{"hidden_size": 128, "num_key_value_heads": 4, "vocab_size": 582, "bias": "all", "parallel_block": false, "init_std_o": 0.00215, "init_std_up": 0.0143, "optimizer": "laprop", "beta1": 0.9, "beta2": 0.98, "schedule": "wsd", "decay_fraction": 0.733, "dataset": "wikipedia_en"}
Each number is 500 + 50 x the weight over its row's rms, rounded and kept within 0 to 999. Layers, rows and columns count from 0. Numbers have three digits each. The size before them is the row's rms in percent of the matrix's.

# down: layer 5 MLP down (transposed), 512x128, rms 0.0608, rows 130-229, columns 64-127
# up: layer 5 MLP up, 512x128, rms 0.0672, rows 131-230, columns 64-127
down130 122:455487438457524540578537403506514595543484500596455494530505533489522469550490415525554460530492491490569522493438482472516392530503567387441514549576544504515490512471472462449544530502614518
up131 005:513451509541527547492423431485553515487541421533427415483498464539459483386543542498465481441505513569497531404543477441455428444534473466486496435539445423507444565446502560548437576547492418
down131 004:449546415563535542440469479526401471435594477514550513521452474448609563491452502438530452505408528442519503479447607512568536477412484504440503535382450554501417482534514558518603451446489584
up132 126:461402532504493450505548423396487583440519478490543549522523419465522445534512504450355449509520447565548530425510501557459461500592537580423549443484551467486500500550551549474532566412466517
down132 126:517468560500585552460514420558547447520490396479565521419518516494553450448503488474477528485486461414510418534508532463511508414476500412439518495568445490467442493453594509479603517552528513
up133 004:518417518515550472532448562492489537544448491486454523508539507505522537522604556555555508554484600514528475480536559549576458555454464547540475462451588458524461614452490575399552587385588473
down133 003:459457493560507525502480451541484433436498500561411525495572503392433524457436471526522510449481390563505483547531507484477510482512405479448467537438492506502544528485535501575493458585500510
up134 126:513499407545490605450500471476549430516453571449579569491516472490477512484538513525464487497626509548487559487560514488465561426469553410413458569531430543494439579524508554513503539439487371
down134 130:454601477413454528570453467521515490396566401547530538454450556421433495601433478568426541471460564412499556619490551498550504426638533477426479496591533483510475404500488481547486494552535494
up135 121:430507495457465496467456500456553558520423483458636503517452523581399488441525450478499564493517608538501567407492564529504382534538458528567447564433463439520491414494518492466464572465510484
down135 123:478497486467478445566464541531500484503527428521430562570443458496592404539479555450457452383535569414498517520546427516549507507464533498469567404494487565454449512514495573621546507460468464
up136 123:434409594631542540477563402455563514515500472566493507594406490575436453493513456578491495515528569493436504579476547403502471514532499445468548421517439500467426423540553533544509473428610472
down136 122:479537492512500473459510483496490478503560464514564499461525509553484373550483514473564481535477471439405535477423561542578536458487507482515559531557444520453562487487450523512518512451605505
up137 126:493361500595517671475514585484496465498527449493457473567485516530544478462525491494536446548553400485475475490516441463425531515546483466494539554521545427399532588524499544529524466378575423
down137 131:451524511609477599589573426527405494456598536515434386538495519558533517483515469493484445503417525427539411565480457514430525534576548390456556508431530497581512513460580458453460477448571531
up138 127:483527459494453520497555430450558503488460514463459525458443425495554509498534500497438557548475505547450473556489511514528485437507458554380497533543491526489452570516583527439528473450572469
down138 124:532463495535506498438461521638554565493586572531532577540437409526462569511477529468497485449569550412546516523534443506561504421531552571562407516493490492485496483536519510512506502524392487
up139 005:495472488555571541475400494462570511451501628487482466496483489533505391458601516565489537445553524559485540464566504515452475543499419394504516458564419361503554484452456506532552581550519500
down139 004:541645492564503582522534523525509530539628510545467537537425497506599587443458511417532464460489546443506421494412556558573548542481534554528470469470582582524476548498469531582517522484459477
up140 105:474485517602502491495475453553536576573513498519453492581442488513544451523537524506470512572491532454531505511606558492512502497566373540538443502360489439564538538476463508559481449508495455
down140 107:485508426507450426476451499466457426505580472513522470384588513543444523480511575605515512481594502638464414436470497485536439405478517495497504474481476543615551485492531525579451518494554443
up141 005:522447512488442436485470407453503527549540597585491530545525500486538390493500477449532510575551561468460469519474454402544542508492387599486473540510566541539455540368470532471526499498565465
down141 003:509502472497494439593377520456481416458468411515496410423475534355500506483443414502447482439486470535415411507519486508440545476518561521463423436626498433522469478520378485521491479497458524
up142 108:449528534396494516490468448474458445442430589414428568500566492585554462501389423550526473514550435520466471508553531501496497542518473523545557497474453486471483524495502526422477540526549610
down142 094:498529448458469503470420579456517441498426508521564484471532567483551494549486520450474408535553546446557485497506536518516484509479428453497440508551548491472407540495591539597453528422495489
up143 128:432495558535416428600381558506510534499481417438507489543494533452528581499474395506528470488517559477550462561561601454411510487526543485417519478516489479500540509509479558592492527471497601
down143 128:522602547548473519516591535517506425511458449470494463484485515460469486496538526495463555524527509452516496469373581579554557552506460440454510496386507572481573492518522499503488542456526419
up144 004:480468520485517454449505518440517472361496519415447500555469506463516465468498498615491534475504515579472611439499530562483485517512520469559474411421481446538518568424407533479484645371452414
down144 004:476560528524497565511498447538449456509541446499434571469468452483471587465445493433547468451439479510460442481417527493545498498509443490529501438386553542456450504466519448558456507546527490
up145 004:492471510498578504512506549484493493384472458427516469515456503456473524558356388530541483478464431496456533505532556516425477521464537385503497421512469560546537460439491443504531539435468504
down145 003:559475526455469515458539488479515591594433493527518537455453465574500465470534558376485505500547547472552366428515451454512410516473479477455559493423515532483479533438539436434564430465444460
up146 126:494339541519465563440405514441516476505499543501516564571539394458492460480487564506533533517440475520540572587468508499516469382477576537516482524545451512481527536522482539399531534521555441
down146 132:522546543461479530505505445451544483563428508532458553561526432442484603563551599478538516456414496513501534608473483565484440493466525564518608455430519534438576578479434469443443484568567466
up147 112:450541546496532481497502405588575546507513488456519534524522455430463604500517449511420497530527364485477514508586537515552437576675455448460545431506525466431512504493459517382464499466425518
down147 106:607456529494484666501547457534469443486541436430506487609500474512547469377607502496496464471536434506459414560464479458501575569489575488494515466516518465484428470509511450459526483526437466
up148 005:464367447496404494465423514487492449511468484561428462478482474506521394443512470523434495455507528508506460419542512485523517554502462441517460465608458425520455470480452586429563522509578510
down148 003:573587545503506577527448576522479444438485490538494490471497460454577477439481481506584362444431471444534405558510525509467476519472438549468494540533546493528481550469516525528439467524415482
up149 120:361530536506519442512461567495587453525542454477475458520432436534508469409507546620462521504463561454593444489500522453465487491510393513481510500507405544481495508541521575546445558520494532
down149 120:463561525480537536514408487497424539482496522385483483508552464515451483576526515475483474443555572469535662462506549462515464534504498574522484550410371527569540447479501499549594540579522502
up150 126:458484486503463493455450544502482586485461460455534538513629536458459513543522570462457500640522536488455585572487538516453590461471426518415473483587434521450478543545444561536546488515464461
down150 119:523566574527498537421464487438450477512488582423614511474593506469517446514506499553575484451491492492550552444483518465452543487467456494495468457543522540487491519496455491407487413530393466
up151 132:466446551522497527533373481472549487490453545501564568478618512500527527428490528559502432497417472545477503514492496485527533449558579483523439462469515524393495555575559478508602571490504524
down151 140:533473554565520544400512498485438493502493577436540475552535475490531542535547583554471514386443504466435451479594501418618552524538495433368441470475490512416487411527447459510532559520464425
up152 118:512498526588477558522534477427540635476510511428501510447493425481583448452437541496419602569589460475551429495547510524403493484414492486503618557474577543517471524476557499489530480463515529
down152 118:510510478535374570475514497470544540540477445495464519530481601490574371515550479613475505561477485464456448452505553544555433553532433564433477494564494468424448561500644502586563468514519471
up153 004:401493393473470514518503494509472512490414556541484447556511519484559422387462510506518479596542577532544540401502542516451469489515485544465481478457508455514519532381504643425523486475517436
down153 003:533469550415467496524416499482490400443546475448544485459397479538513585521488469515409529442434397533505540512532481546425540445451444452504434468516510469537443460461400489492480408503424511
up154 117:444534546537458493453475435453571507469436586459479498567497456455520472521472489524528581511466512484559452495515583494491432484458484536538484562420468404549518493523449577509500533571511401
down154 121:510615441536498463475563474535493398531512466531496474489512552485454594528539552439471494437455475510390494581560549550512447560525507552461488510568505473554524618538519462535498545393511434
up155 110:528458548599562539494450438573541432436413571534442543529499458501440429397466506475529425470537493587525407569647508521513539504483494427445481537526521469513493504538535507507588530421504457
down155 094:550493474481423409517445522547412436519483437486494508481591567488498527574402484563467503564482434473448470483497498519527455599577524582511551501567497541462527451503467451546540460401518540
up156 006:437462485504526502507445442483478531395485606468501481574443463458515440523518533522540515471519537524430531509495531512428451499500444443461474423428496444480485569336441493481491514406445456
down156 004:522557509538539605483549524470487433513570487532464537416433490490543582431447453423487519460495444502485485497375489481521546498491500509490519467416552532554506585531475440613575509478493561
up157 123:442397509578567557455457472510498634468404505463480504498482517559482497433572471462499547571577454543479534520517501541489448472458498510481520498585411603484494544559575470506475562461557516
down157 129:422451506508474508532589615467523452542583459457554523500489513489543561524569335556541488490484470458492540475495558518450455515475526443463452588478479469628552454507561522568432515497461493
up158 129:518424546438444526401532491521573521495470527432555636620540470505547509549558531583441481531530446533566530470485578479549468420505425553447488501428517507490549454548436518458618475516524543
down158 123:550514466508471547406531424459487473465436644531524506531573504497447587522527546507561549407462460488481539459501483479518423540433509558567406510471479470597599470537475466529541393489494432
up159 123:500488480503402535512417464560447552598475624499617517546361446458585508533468527542445515521449526506558582492485505515576501445421431507512509565503524469524425459489573523515479543451537471
down159 126:427567513494452448501579466562572514534519506579503533535549496416433494450414476473507487540480481484568519491404456464442461527602498562556486543505447511469419590529421489465442548509498596
up160 127:482495529581559454587530624505489494490498387375495471602445445460546526500541558501472520540457413535546651532518543429441514539509359451488560473481494456472498417479506538511507465561519459
down160 127:519456502543460462420541479464481540504533443448558498580502456450482482550529531463526455498443523505523552610519418401475494534529485464454553479497539550463479464471479535560449435511597460
up161 129:531467460482390654589487511476509521494515418572464469545532477606568536513504496534542525554570481508513518592481415400531428433501451464511527459511502499405450497520505482500493485475544532
down161 136:455534487448484541521542519555494549471577489550521500459516530464444450497436471576588513467470433518451528509528451534487531497463416534520611574560518407540528619511471493557484527553534455
up162 103:510507571573527480389504474558490531573480498469423512596398348575453494601488589504548518552404537565506493491523550604463512519581486486471534438499440516540465496506587452465550422586447515
down162 097:388595475459456540576597402538477524527537473586486475504440489451502497593422520504541378501507619497448501467510572465364523400477504512505488569428602506502471529496547447479490535518457525
up163 099:488475587477484601513485461497481508482440574486573558535456467487528450535526431542471515480561539631598512594517559438442478380524524484506455471543439538447517471576543547530470613487532430
down163 109:536486479337487507492555513467530441549509507540429471482477461502448494552553533499506433594466504508467469426450372426536511553419571447543516552398543444573484447547506438447554455562561503
up164 005:483496495511519541478501520465475487416507539430505490482460440523506448530456453562479468458524445490393502542486536513436450476471425381537516517424483504440643442383456493522539456458465563
down164 003:568559477471449496450526500419509575562506529486498551539492501534542414473506516419456538459471535431532418380485418483493523467498604434465484425543495489555495514480482513437467563430488403
up165 004:499410495547584549502541595600491466433542509462538445514497562473515514462453534442504639528528456544474567461527529419432481467500596465399506508430460476520522483453508472434545557544504470
down165 003:622528483430522514477459490532467466482536535550622566538473481503559552526566500471561512571431592431495409531539515547504490493506395466614593482481456560544410465480542552558458525460524548
up166 005:423490465488511469463476407437512529366523535441497469502463439437425434483405482548501462391533422513398540517449514433430486480509415392517499469456467472456556506441468510527480477401460504
down166 003:593567461496457528484515613441433521550532477520513547475443544592582521465510540423505517504447529451510379348496433448561487488534579486468482465449544526534524471514506478438558568456514434
up167 005:517489498442440457507471468549481589550544484603507525480533442529549395474559544496536474573520503494554479542524424498528600495548463560554506577619542554515498478566506638535543425572560500
down167 003:463534522546443428581358539427560444444411466413484465491467528480466451513474435556484432456434509482492534528550521516384461457470520522451457438657421496542477475507432471395522404504438472
up168 106:481550468476573532406611525455525547501477487513522508537465466510606557551471459565572588544489499602521542536561516481508422414433453480456512429566394583469500425495511491406490490403516480
down168 109:507462493398468507511419519531420483426530505588445569461531484464493449508511476539552438404552491488511517468468516443491504481546634466467369516503516429555429507441523491482478583483479529
up169 112:453494520502511571509451458447523514512481496496476550512459359497489535560448554504528583528647535482491450502493507409480435399595534574461511473389575468512487525516494518566432557460519484
down169 113:614490481545489485464429540406561491531463465572489475477555571514485512531502420531507501441401512592538432587498488527532562522471473430420470423484509444581439496439414460433529432487541463
up170 125:422493503470477458575458531547547556579419483511468544576583513610438512446511543528438532462522550468483495514486594507476450424647501499507398531456494514483557477516537466486432461500465569
down170 129:481571577531462482542557435454410502471516451473502579504567535524568477400538507427442475527408508529461499509543508576505478457480459514525475555419450446583567446495514523466406491506393447
up171 123:457497447478582561525419463434489547565439440440576609548456422601437457482505425496466547473570416508501491601595486446505509536460547427524472548533504525459409570544489617493460523512578500
down171 120:497476570489538428509598411494444486411470503479478481426444437525482560539435474454450494484425481441524557478430479454459522480498528585608497594442537549523489484523446534544483500545476507
up172 118:457462483490503439486499493551493497490510470493575574499601514561546572436505503529501440559563458540460472476489478404486537432493505497435494438588485448454558556552560511477447455427599561
down172 126:603571575479460455488605519516564433547503501414507468547432433462450535543536420531548455525445433556523461517530446500457471546566510396486478466418476488505478490466510484455519538552528602
up173 004:501489561509526589527496489513509463505550428493466435464502466547459586474571495479524467568517481508621472483542465477522437523566509482574472455534500419406506454370521586605519535558457460
down173 003:446452363489513467395452462524393528468458471483565604507466421425527470442506524498523507531425481371518533469468645464582462463435503515478488558439439494459485492528519498451437481417458514
up174 106:481420490544487514558473535507492468493541531470510616452485479505450516442505506506508546563450418559522563635510564551606498462460479509505508479495449471533467408496560543358578560449466513
down174 107:579482424422590547530514533493512445389479442554459490426434562451472533536536465545433570511448489511551529548398421485472531582551520391578514561506536509490487527506466448504476505505584534
up175 110:547458515516396488518489544442524509397522487502573539506526486455481502395447501436554573539431424468471471553578506557509476518469521408451582495607468445551540586511534492475580495493556571
down175 104:501578518495553517541536531468505471557533458523563486500593529524507434594563581504471605432433511526575477534507509482556429546498531452487497507490427579522512430475516552530433453448421428
up176 120:514495464533489525445488590543524433579521417490497507457449447476516572544538467531520505537562453574520564550574486436356453424562472488471469472436491503525494514520450548503479509531453523
down176 115:567531493515555576455542436523466444504442435502486480525499526564460489530394430589490492510499455458470543495491574463444443470503521430535527461596485440552561464479446541529506579520505538
up177 123:475505516593485598462483462506499530456453530479486463487582478423556464528512481538467551401552534635521479486554485585473440358510546411512447504519530416438487589526531533506468551488449443
down177 127:547506483525468526468413413501582491433607517518477469553427411485458509492451534434467503430490621604465519525482551496546434537449428398550416443442485464587491494462499503488462528617562532
up178 124:498449409466448550515459517454573526612406471502463441524507464466595497577411520528483533589448491470525579439407457565483586432508420550547570489518503451513542511517621563492519534517520472
down178 125:466588511560592530457573529436458522435533462563522414513526491479510612481535559498483519569523493431457477447509521544466517438575527455527483595513495610555477486521513611492530440528436525
up179 124:384429578512518480448541480541520503504427523519537450544586516485514452465521598516449537518514484569571528548478574514543469528460505535445544483492500529463513534507457462375502625416496453
down179 116:522527411461476550561468451504444522566514511534411581443516484514589519452446538552534375457455520493621427496459498517474446516447628511496516482449522451455472497541511565486460440494521551
up180 118:515428601555535512552438493448500554545351584402513546488389418501523507484449559430431451462639470453536467551572521471523454484496627470504501510496459502460492507521599561430500539526480482
down180 122:610552481516535473464464414499458511549545500389480480519418478578523483552497430469464487487468500548514513482445497505469474541588440497506497518497558430550508428472504432508542584540532476
up181 113:412463628543414495573565559560518515489471482402478598593419406563402518500556521530524515465460546451541556542547476510476508472579482443562546493463499482354463466527465530502589576532557473
down181 122:416537554535460547437547467512572511505488516471413487475518472498520511619502479471505402415457479398539536506467447421406496525421521543508529568476432534541421454516453423498502457503535470
up182 126:507491630540459565458428560497513418490539531473422456562453521494470466547463542579546485516512486497497511548608488462493530482413414556426483484501486531437579609495511509532530600467563433
down182 137:488585379595449420435399590461421524538433465446484412445537560511521514468579486476440503474457565520433474554515456404542604559532466468518469423491563516492520571507490496503503461485441390
up183 113:508460520492478595486538542543455507501523550469515491549534479484556535391497542519409487579526365530509511527563463542528453493501491491500527581484514535563488585537483489494586574461456527
down183 110:484567452513559372446566554543577483515394430497522550502525543443478522525480508533447454545457575441470593425458639479485481527559593584533505460484499521459581486498497422496516553486571604
up184 119:518472439464489525464520495455506513566410484439569531497434455487438523535469530525386544520584481492484495566569557445571588638587437587485526518494539405453518493502420485584495462510618468
down184 121:626458428576460478509564668505469580538524446492522379446471525544427435432525523516487479536526457468568453477513533572542523507444532438444482466480495496499471509505471472402507581453525464
up185 137:440419507498379512457485511558585511460499510463542491617499494546451520508532477434489515502456524497487538526436605568548515540417467483508556511486496545435394571519525550599482542441502545
down185 152:518434493430534450573539519540490447595500492422513497407454561480536465472497489477460541429524571443575544412515501480564576516518487363519440474582520434460419443435432394502510606466514526
up186 124:491451560447599501472420423458466482516468504448486499570403440522510488500562572471477501492527429587503455470513530492496480531469515618454485482446485473481508539513511549476451477579565434
down186 126:516485421543492489494540457469411508579460466554521512495573535454490468450548409551501583547428571558513423420512403507593531538436528510515465500438531453535521528494619497508464530470527523
up187 005:490470502528532505526435527454520508466458571463504486504442504494518469526493485545523492448543514539484466479522567497470457573461433411522462432565490494486540465523478543500605574441532553
down187 004:593540530469495611496533544475530584605553515599481536441461460509568456426503528409493463473524485466535355430477460425549437489469574519434541507460558474543517607500532470524513492538472459
up188 005:499534512442526532546514495584554488493488464479535490549469497401500488531448488530568518521472471498552564567496503529425525455529606509493457475468457544517438521511516495566493486591386470
down188 003:462461519550527454455472450424522568467468514462527547484422489520403501551563476507476573559558537482512574481520494480441464511488439507560558476521403539525421408458519476434500483403551471
up189 111:501512511490467601433424458477517522568438481453518494543516468498496446426619510421496437510432520546523543382429609487510456524493515502471561508536494499486611427491468475469453501503573433
down189 116:526533434494456468543542534417434547511572473533442463507508510496554441488483531440483487533343462448404497527505444526516429513470536353533484512601524486464436450512510495508472471507521495
up190 004:461516531465465486520504420410512481409490471457505491489529482442449454431471485544508525536507485480512534518426383427488483513486424578563451485484521447482492436469524564624523522419424489
down190 003:510465421490526455457465516476431529581517404516572566468415522555503533565473519560497592498510491443507533517499555495582491484496568507546469547492599448478471580606521444506462508557538470
up191 120:539427527524434567468488480510455504518499566374522546546512508509528487516494467544518473527587527495533523406503400431463490537423465521460485453499460509577637562550558525429474556452568411
down191 132:537509476482382525466581492526536512423565533455593461604514537481451468544505471471449471453521538588519419449490557490498488538534563528478485430484491553530522505518507482400533451533433464
up192 004:442568484443583559646551449497525526535497591505548479558515469491496547480499507513530482527539453506583539488519489513426466468532507553456496505502480464495495533419492512545530576509505383
down192 003:493438457508528491426453477510433492515532479422572583431462531513524579460471473501468583530502430514529530410414561499528543453515528546594527496474459503540524475557437589483540446407496497
up193 005:471546523536529571537518447481541485438534516458519466534466484441485509535426480532498521481522438515406589493474518489384475502496485451501499504428418518454563470516474452557553535506438510
down193 004:601548453450525544433506483452443587554546457468553551440450479512518502479464569386450560518513597405499453399423478463551506462520596467494552507459511462550413487508497509454537549347498519
up194 122:396419506474448472469538545495597464462433481399596603530510437575511549443478432522544526558503466514458523427530473512489541398456505547520426565364498433491447552542528499439518542459501481
down194 117:575462558562550424455437481505482411480501456498344440522479564551517496600512441478531573439462568509444468401516535496495553462497478517551443462443484436446487486493565472532405433512551479
up195 118:448514423539483570496489490501441482508458520476561517515429494466468406522556539513439595476478599633524506478517572478534469525524481551509498588545519493489574428482427577476478670449516467
down195 127:536472657512547447508500459471452448518529477447617471458531463495516545515455471432484526511455517427515534563572590508443490452459497473501516575473517544494556485505474508573486493425473465
up196 005:415410449482520496497417411489485571417494498505467467517484440472457415433488551543451532484528504541465549470507473487512485474478418457426526481479481400505504548386491541470438451422530389
down196 004:490542489574500535497507546506420374490568470507474461498508572488515633447482453472519508438458487548489500495439515579519599465511472536494449489435545545500532517530472517575566470520464581
up197 124:507467595477602537482570539425531470513350566361487482517461407543500425541560608587439480540432464480498485403516485478462456485456449549530562499473441449556513426498563495535560520523495421
down197 126:513585505530367567506578503503430444578578544551499438514494478508492470434468496586512552495532478526567572520427538391605567484472507458490497473423449537473590516498569500460483520470546540
up198 111:399513516533450555517498432533487511410395557449479398506517483419454459509459481507440484495485536586578492499525537583553549454464539563548549464494432457455382486480472570385515443469559524
down198 101:471532520466551476583465519461423498635543485471502472455510529452594494560542445393543478465466471496482493466483398541526464611528459517507520455428486477541485448481557443466504454545458428
up199 108:488417478521425512552469518475485548455463454400475488435429462534497445532479479521584596515465452576581534509560535536491544495399420551471536469468508488502598552484416617480469450531468470
down199 105:454593451499489476512478442503501499493526439467510521423567520444517322535567443510497566543483495430547554517514451504518594534533539567471598482438484521533511470469471488508449478551553452
up200 004:521491547566562579539458448400533503460520364465427427492505437543511559398603496563472509531489520521560494504557429518537437479521420477550460468511486451424499534515478601586526543497485466
down200 004:357487372522500479435473440481370479444564444542524543497484475411539474515451497505474506494417509482526525438459612537536544454431498524427456527444435482545466514575513516525521529435481492
up201 116:403422410623479503560414498497522492563471431431451459525463469575526420495458452588611588494521584578509494520508486544413535421524491533497528450502516505475551448499487533436468595501477421
down201 115:549586586503531482515499428403469501456558451466477494497545501455527544555515508499509421494456460485507534462454519441490470517507536388570486541391493525588433439501559484456546506486525508
up202 115:472463530532439442433495504447524477473550579457471606554598471524464510448542537511461521564494396565448570574507521542517567412454490529506556379571355526509563433564418538494543505501504498
down202 122:580462492508481563573459583473481518603492554489527518520507542541418427448458556518498502460512510490389525485530497490460512543502470509470489412535465529558483473545555557534564540500528566
up203 109:425492511515472480496517465413580466523438543420447471544519472469469522480479522513474498485540430520535444470517578427494383527505467561488549520445506503525567548505462595491544480561496492
down203 101:430544551358505430592466445579489413508482555552540540540471500401506439563536492515510500575539486519576492414492422493402450518452502519561548447508482500492566480485520531573483500540433444
up204 004:469424469470439431448442370466468541464492472523497493513438471500544413457508507525460502473472550503465465479463519469561521504439426568497488447484571447519393548356508478414452454352514448
down204 003:435469510526478477545494530514470338423447451567422460466549491482484509486450468549562456449501432601518538534509461498478518495527488482449443502470564467474586543560532451591514442600492550
up205 112:537445529492480546461572480484477503556499460452547473497418471522497573561522497611389467518592422544524471548488472489482506412536477557512472510568482438492560530556545611488479535555589439
down205 114:514451441424497439446456530483506513467502497596612481449453587429413555502506582543549400586564564512496446535474479548479522508434539556536428517490510483540481464517435433484563453503524389
up206 114:463465534487559514423435484464511560455490534496432493486545467444567519468515563500481440524550557535519384518532475523521554430581501514470519497444479422421522502514434496434450514541555382
down206 113:505495496437503516465588480478555415549567500537439508461399506510504538509421491448465473415486482515493547510410469462443461427473455443460518507560485506516442566537481570609525599642496482
up207 120:489424527492484552487515482469538360562434504465511488511454519530440518528510580483491521495563477482477460557470582463450636457471537446445558475467520528378443525528560660593465483476518527
down207 115:403532468529438429501538511538518476492414483563425559459593541455548480565447578417467487535521459473446438488370487498497517485552506423447528426456576540517478484491482561534479514540569522
up208 105:592525473542522530534541435470462533481392516378544486517469456453534529476540561511464475447631462588539494491559517481474438473522507599438496532597523480509506469532514524520432499522435490
down208 115:437431434368548447562507474493547569584587437645412512586479492494485486512474459468452474523499422504447529588527546550640471478459440446595522476451509583469481531510505493530415593478510592
up209 125:463498508529421591459543509471553538497409485499554562460514395531397492436542481451475451453583535557548474444523505503445433496460500436527454665403515557479477555529509544514558561511489465
down209 126:560478546474462518470554358562454447475513464493500492580388514434562613438490436599462577545472485513541478595479475435434425512422546534483495450579549444439580547546539556571419563477532540
up210 123:433521458471474500533411547573481478460499569510449409488466537584452427437510512621485487609440522560586565484560531542482447589506497535480522561463468530508468464516448496471509565561470500
down210 146:540381513436519513462488515502499542515494548412442587458441541469466450482528516512456505549535467419483518544458498560561526418457456515482473519499583511512440542500502429431525496568555575
up211 005:517525465501370472431444491451512488595464584558482500458491474563511395486562433553491478472510588512491499494501541554552509576492437485605527462551483464556480551477485636553510534508502512
down211 003:511513575514461490533512510521560523457549505507471496460415443539593456482372482539535411406514450465526457572503457564518549569551537579482460507476601499480498491467429442511538476565436430
up212 121:427489553505405487417509531401522557433465444532464481559501471598576507538508574473561491553511504471441432456491487471471502538522388564469580467445528550472506449512475494508511568489562557
down212 121:500516420445565591404425516495411614548569564424523609466498516485520398469555403529515551391463465519492464445509532529554492401498509539447547509483495424583480549461517430472542426570468520
up213 005:522491465463471535588485585514551418452515555515510483526437489500507391549512426564543527453473543479536544613552558527525536572532521463520495462517507515549470495520522573556598509569457546
down213 003:522544483456410482471537497470434621474418521511530530460454487548537430487500481460554525550530543427528438534546446487485396589491412459544543554501488503447480466446496428486486434463497436
up214 115:495502494477466528537413524467502479551424572452382457502526504485462550487488496500386468477546576501614478480483558495441418519557467444476544546452456487479519487521560529451496503579473519
down214 112:421511492475398428540472586588441558477540591483446455413485531557460456535467533494455569546538426465479463523547539510449570469429492539518555445534516463519566451485489554566497502533553599
up215 130:448420493547484455446500427523563583540511482527577433544481475611443510473531483512494620636539549578453438499445560455474522589547536494478488415514368523365442490531513532508477486518588516
down215 141:441576535466472443575576586499537516429520519525483473492496448442486557609542442422420454439448555466587523495537558419538509529478451571449460524439474449460483515547526479462465493520484347
up216 004:506403478507418455498445589467538377548424568487438489515496478522502548512497454548506452477445542519490472501510536534526412583475431542499474442495544475541466554426526495427598528453499512
down216 003:483529494549549566478498500521507571457489548616417479520563467437529467440396512512562465514513439514548414552518485468555440491523481436432513608447551482498563643499523487571512527579517485
up217 121:507546531550418580550490629520512440516478542531551543530518430412470519472496499552541507554404447550462495512613525451544541509568485505454534543563540477466546520524389507452604487417457516
down217 127:461520582520547497608498531471505500530479448595514482441515536515545493487441547497446482499470469493478542491517434506541540506453495357505465469480513487597526590502440586514521528457507418
up218 005:503469505544525410404484463478478537428521584478553525543485550482506501469451498435482605475506513528405483447484477456478483510458399520465529515538508509552563505600495483427469534417528458
down218 003:510506532472525488576485517496502406583518433560452487466501493511504556469448439456469451458523492561485350524473480529543587496511490477530411357460614496498438518486450453606529506589479480
up219 118:487492428500449529477530457474524506536508543566436540555516504500415445477493575498419485537566436533526519580563392452510487464456379454450503522549535377515528476536481486423544552446512542
down219 102:556437544416495620512419479499512452487474490535446482558545475527529487513515463566497563498500446504439567439610497570431522470519470570451509418484426428508496457512418511469453460503521437
up220 005:430471461478418488526487441482467534547522522601473492478521458553498455422560557509522428513534537507597457472500493494576509538578413577551526505593548432501472551452565650511447459475535443
down220 004:458504482540477489523423566555433382452462494469500508444499496493547531523460457582536455463460364494540539559516557468500523528492527523451428577502533459493547520549429495475533423557446543
up221 109:364497469515445544575552456385581491442483507434445424486509516546576439554486552467519460519465471521529588547535485533444418442471519456539611482545536410498460517501518485527507527419472419
down221 113:523547422448586483465444424535499522622473498518518466551482554509470464534516473513399513569578544480521476498476605443570388466574518418499399513522478517567508465512519560513491445490410533
up222 112:503525567558484512444518550394550592494401538496508435487496428456461541474455597495572460482457567514558494598539487541398484565428431513515508503498430471516475469522534504392459498575470417
down222 113:532514543368490483418498490494411449524625487502477494532502553475638576472559519519508476453571481438476506518492516437494431475542534510474626551501497531457525523476489499528447498449470507
up223 113:447491523501560506455447433486551582448527387494459415545441580554530479543520498430601451535466516488445566504488564504438529464553469562370543465515485489485536562491486553519490518486465432
down223 113:491523434549574501549414488526481470356528534519544505508515634437498483521461468565464578520504487520510552507495408494519580435489530551508451508513459536497513470502630489465419476508511494
up224 124:476531590547488615376610477503582536569411511511407530483388358528526458569519532460509480554525487502537444504447527457504559552414504487388559468534470516468499519500592611515532489575561455
down224 120:497479502557486516488439558582479472452515580540528525502504546483508469403443496402441509603524557553444578527497480421400531420495479525514460502504575524531562535482508543425494502529476534
up225 004:577559492484605524587516474484583517428495530435542502538461498431534560528502489617475530449468574529553493534490582524401485475507537459490425423486437527499457541569547428588549564452454496
down225 003:458560441511478625437513506506489573518555505519471570508412509568490428458531491462553524517565476523518497443474398474559384531399489447476469507462401545465498547559562422452504436501591399
up226 116:490518471509471517509514464493532448471416464542554542492446424439497486465545568425508555502544632567573481488499519504563531584471619618468474561436513533497635444451470450442474540400539525
down226 118:542481576398448503542494325563429469469465600502460523546549418474591487475522372436570495497549447565586455513559443489606531521450509499512509581532523519489465486499454461512494481447568531
up227 005:407458427530546530507486478519510500468468497518465474563519495483506590460512583534487461513520486570524554409526516516483485507556556499420472486444464441482459585502484607406482597482531385
down227 004:551516520526542584528497536568426441413623487471536523460457511471534616468510513473510508497436465471471537493447587473542511479495464516535540541398482550523506493525468568536560467444498591
up228 119:561496490485525523514501541501530462524470476463520484582455512445482519413451525605420663506527500480461455506510582516485530540557421531509483492551526445489505494547458464506557475479481550
down228 119:435480580551524500462571564500512491545548520509415470529549490503553439579410459483583493477501490445577611537541547406545578500501452462520511540449436481588557505505580441457497492514476390
up229 005:457459439528509451483492505440484502470458664475475552551479577466537515458500495480445571493534561509488477389479542497484472557496444542441484473530488408520520535486506505390503566398574452
down229 004:566555568504516583549505570576504424555566475529471505433519489493513538495505457528548478452562384550486391539428490516553492515475511556543482474511637492529534599505464488608481508625492496
up230 004:503514471483482481439451466540563505397518562457500473554505501521500466464520568518479529463514432596388624507520518509472562486532532469513543509412475467549530524490474505487524537500422497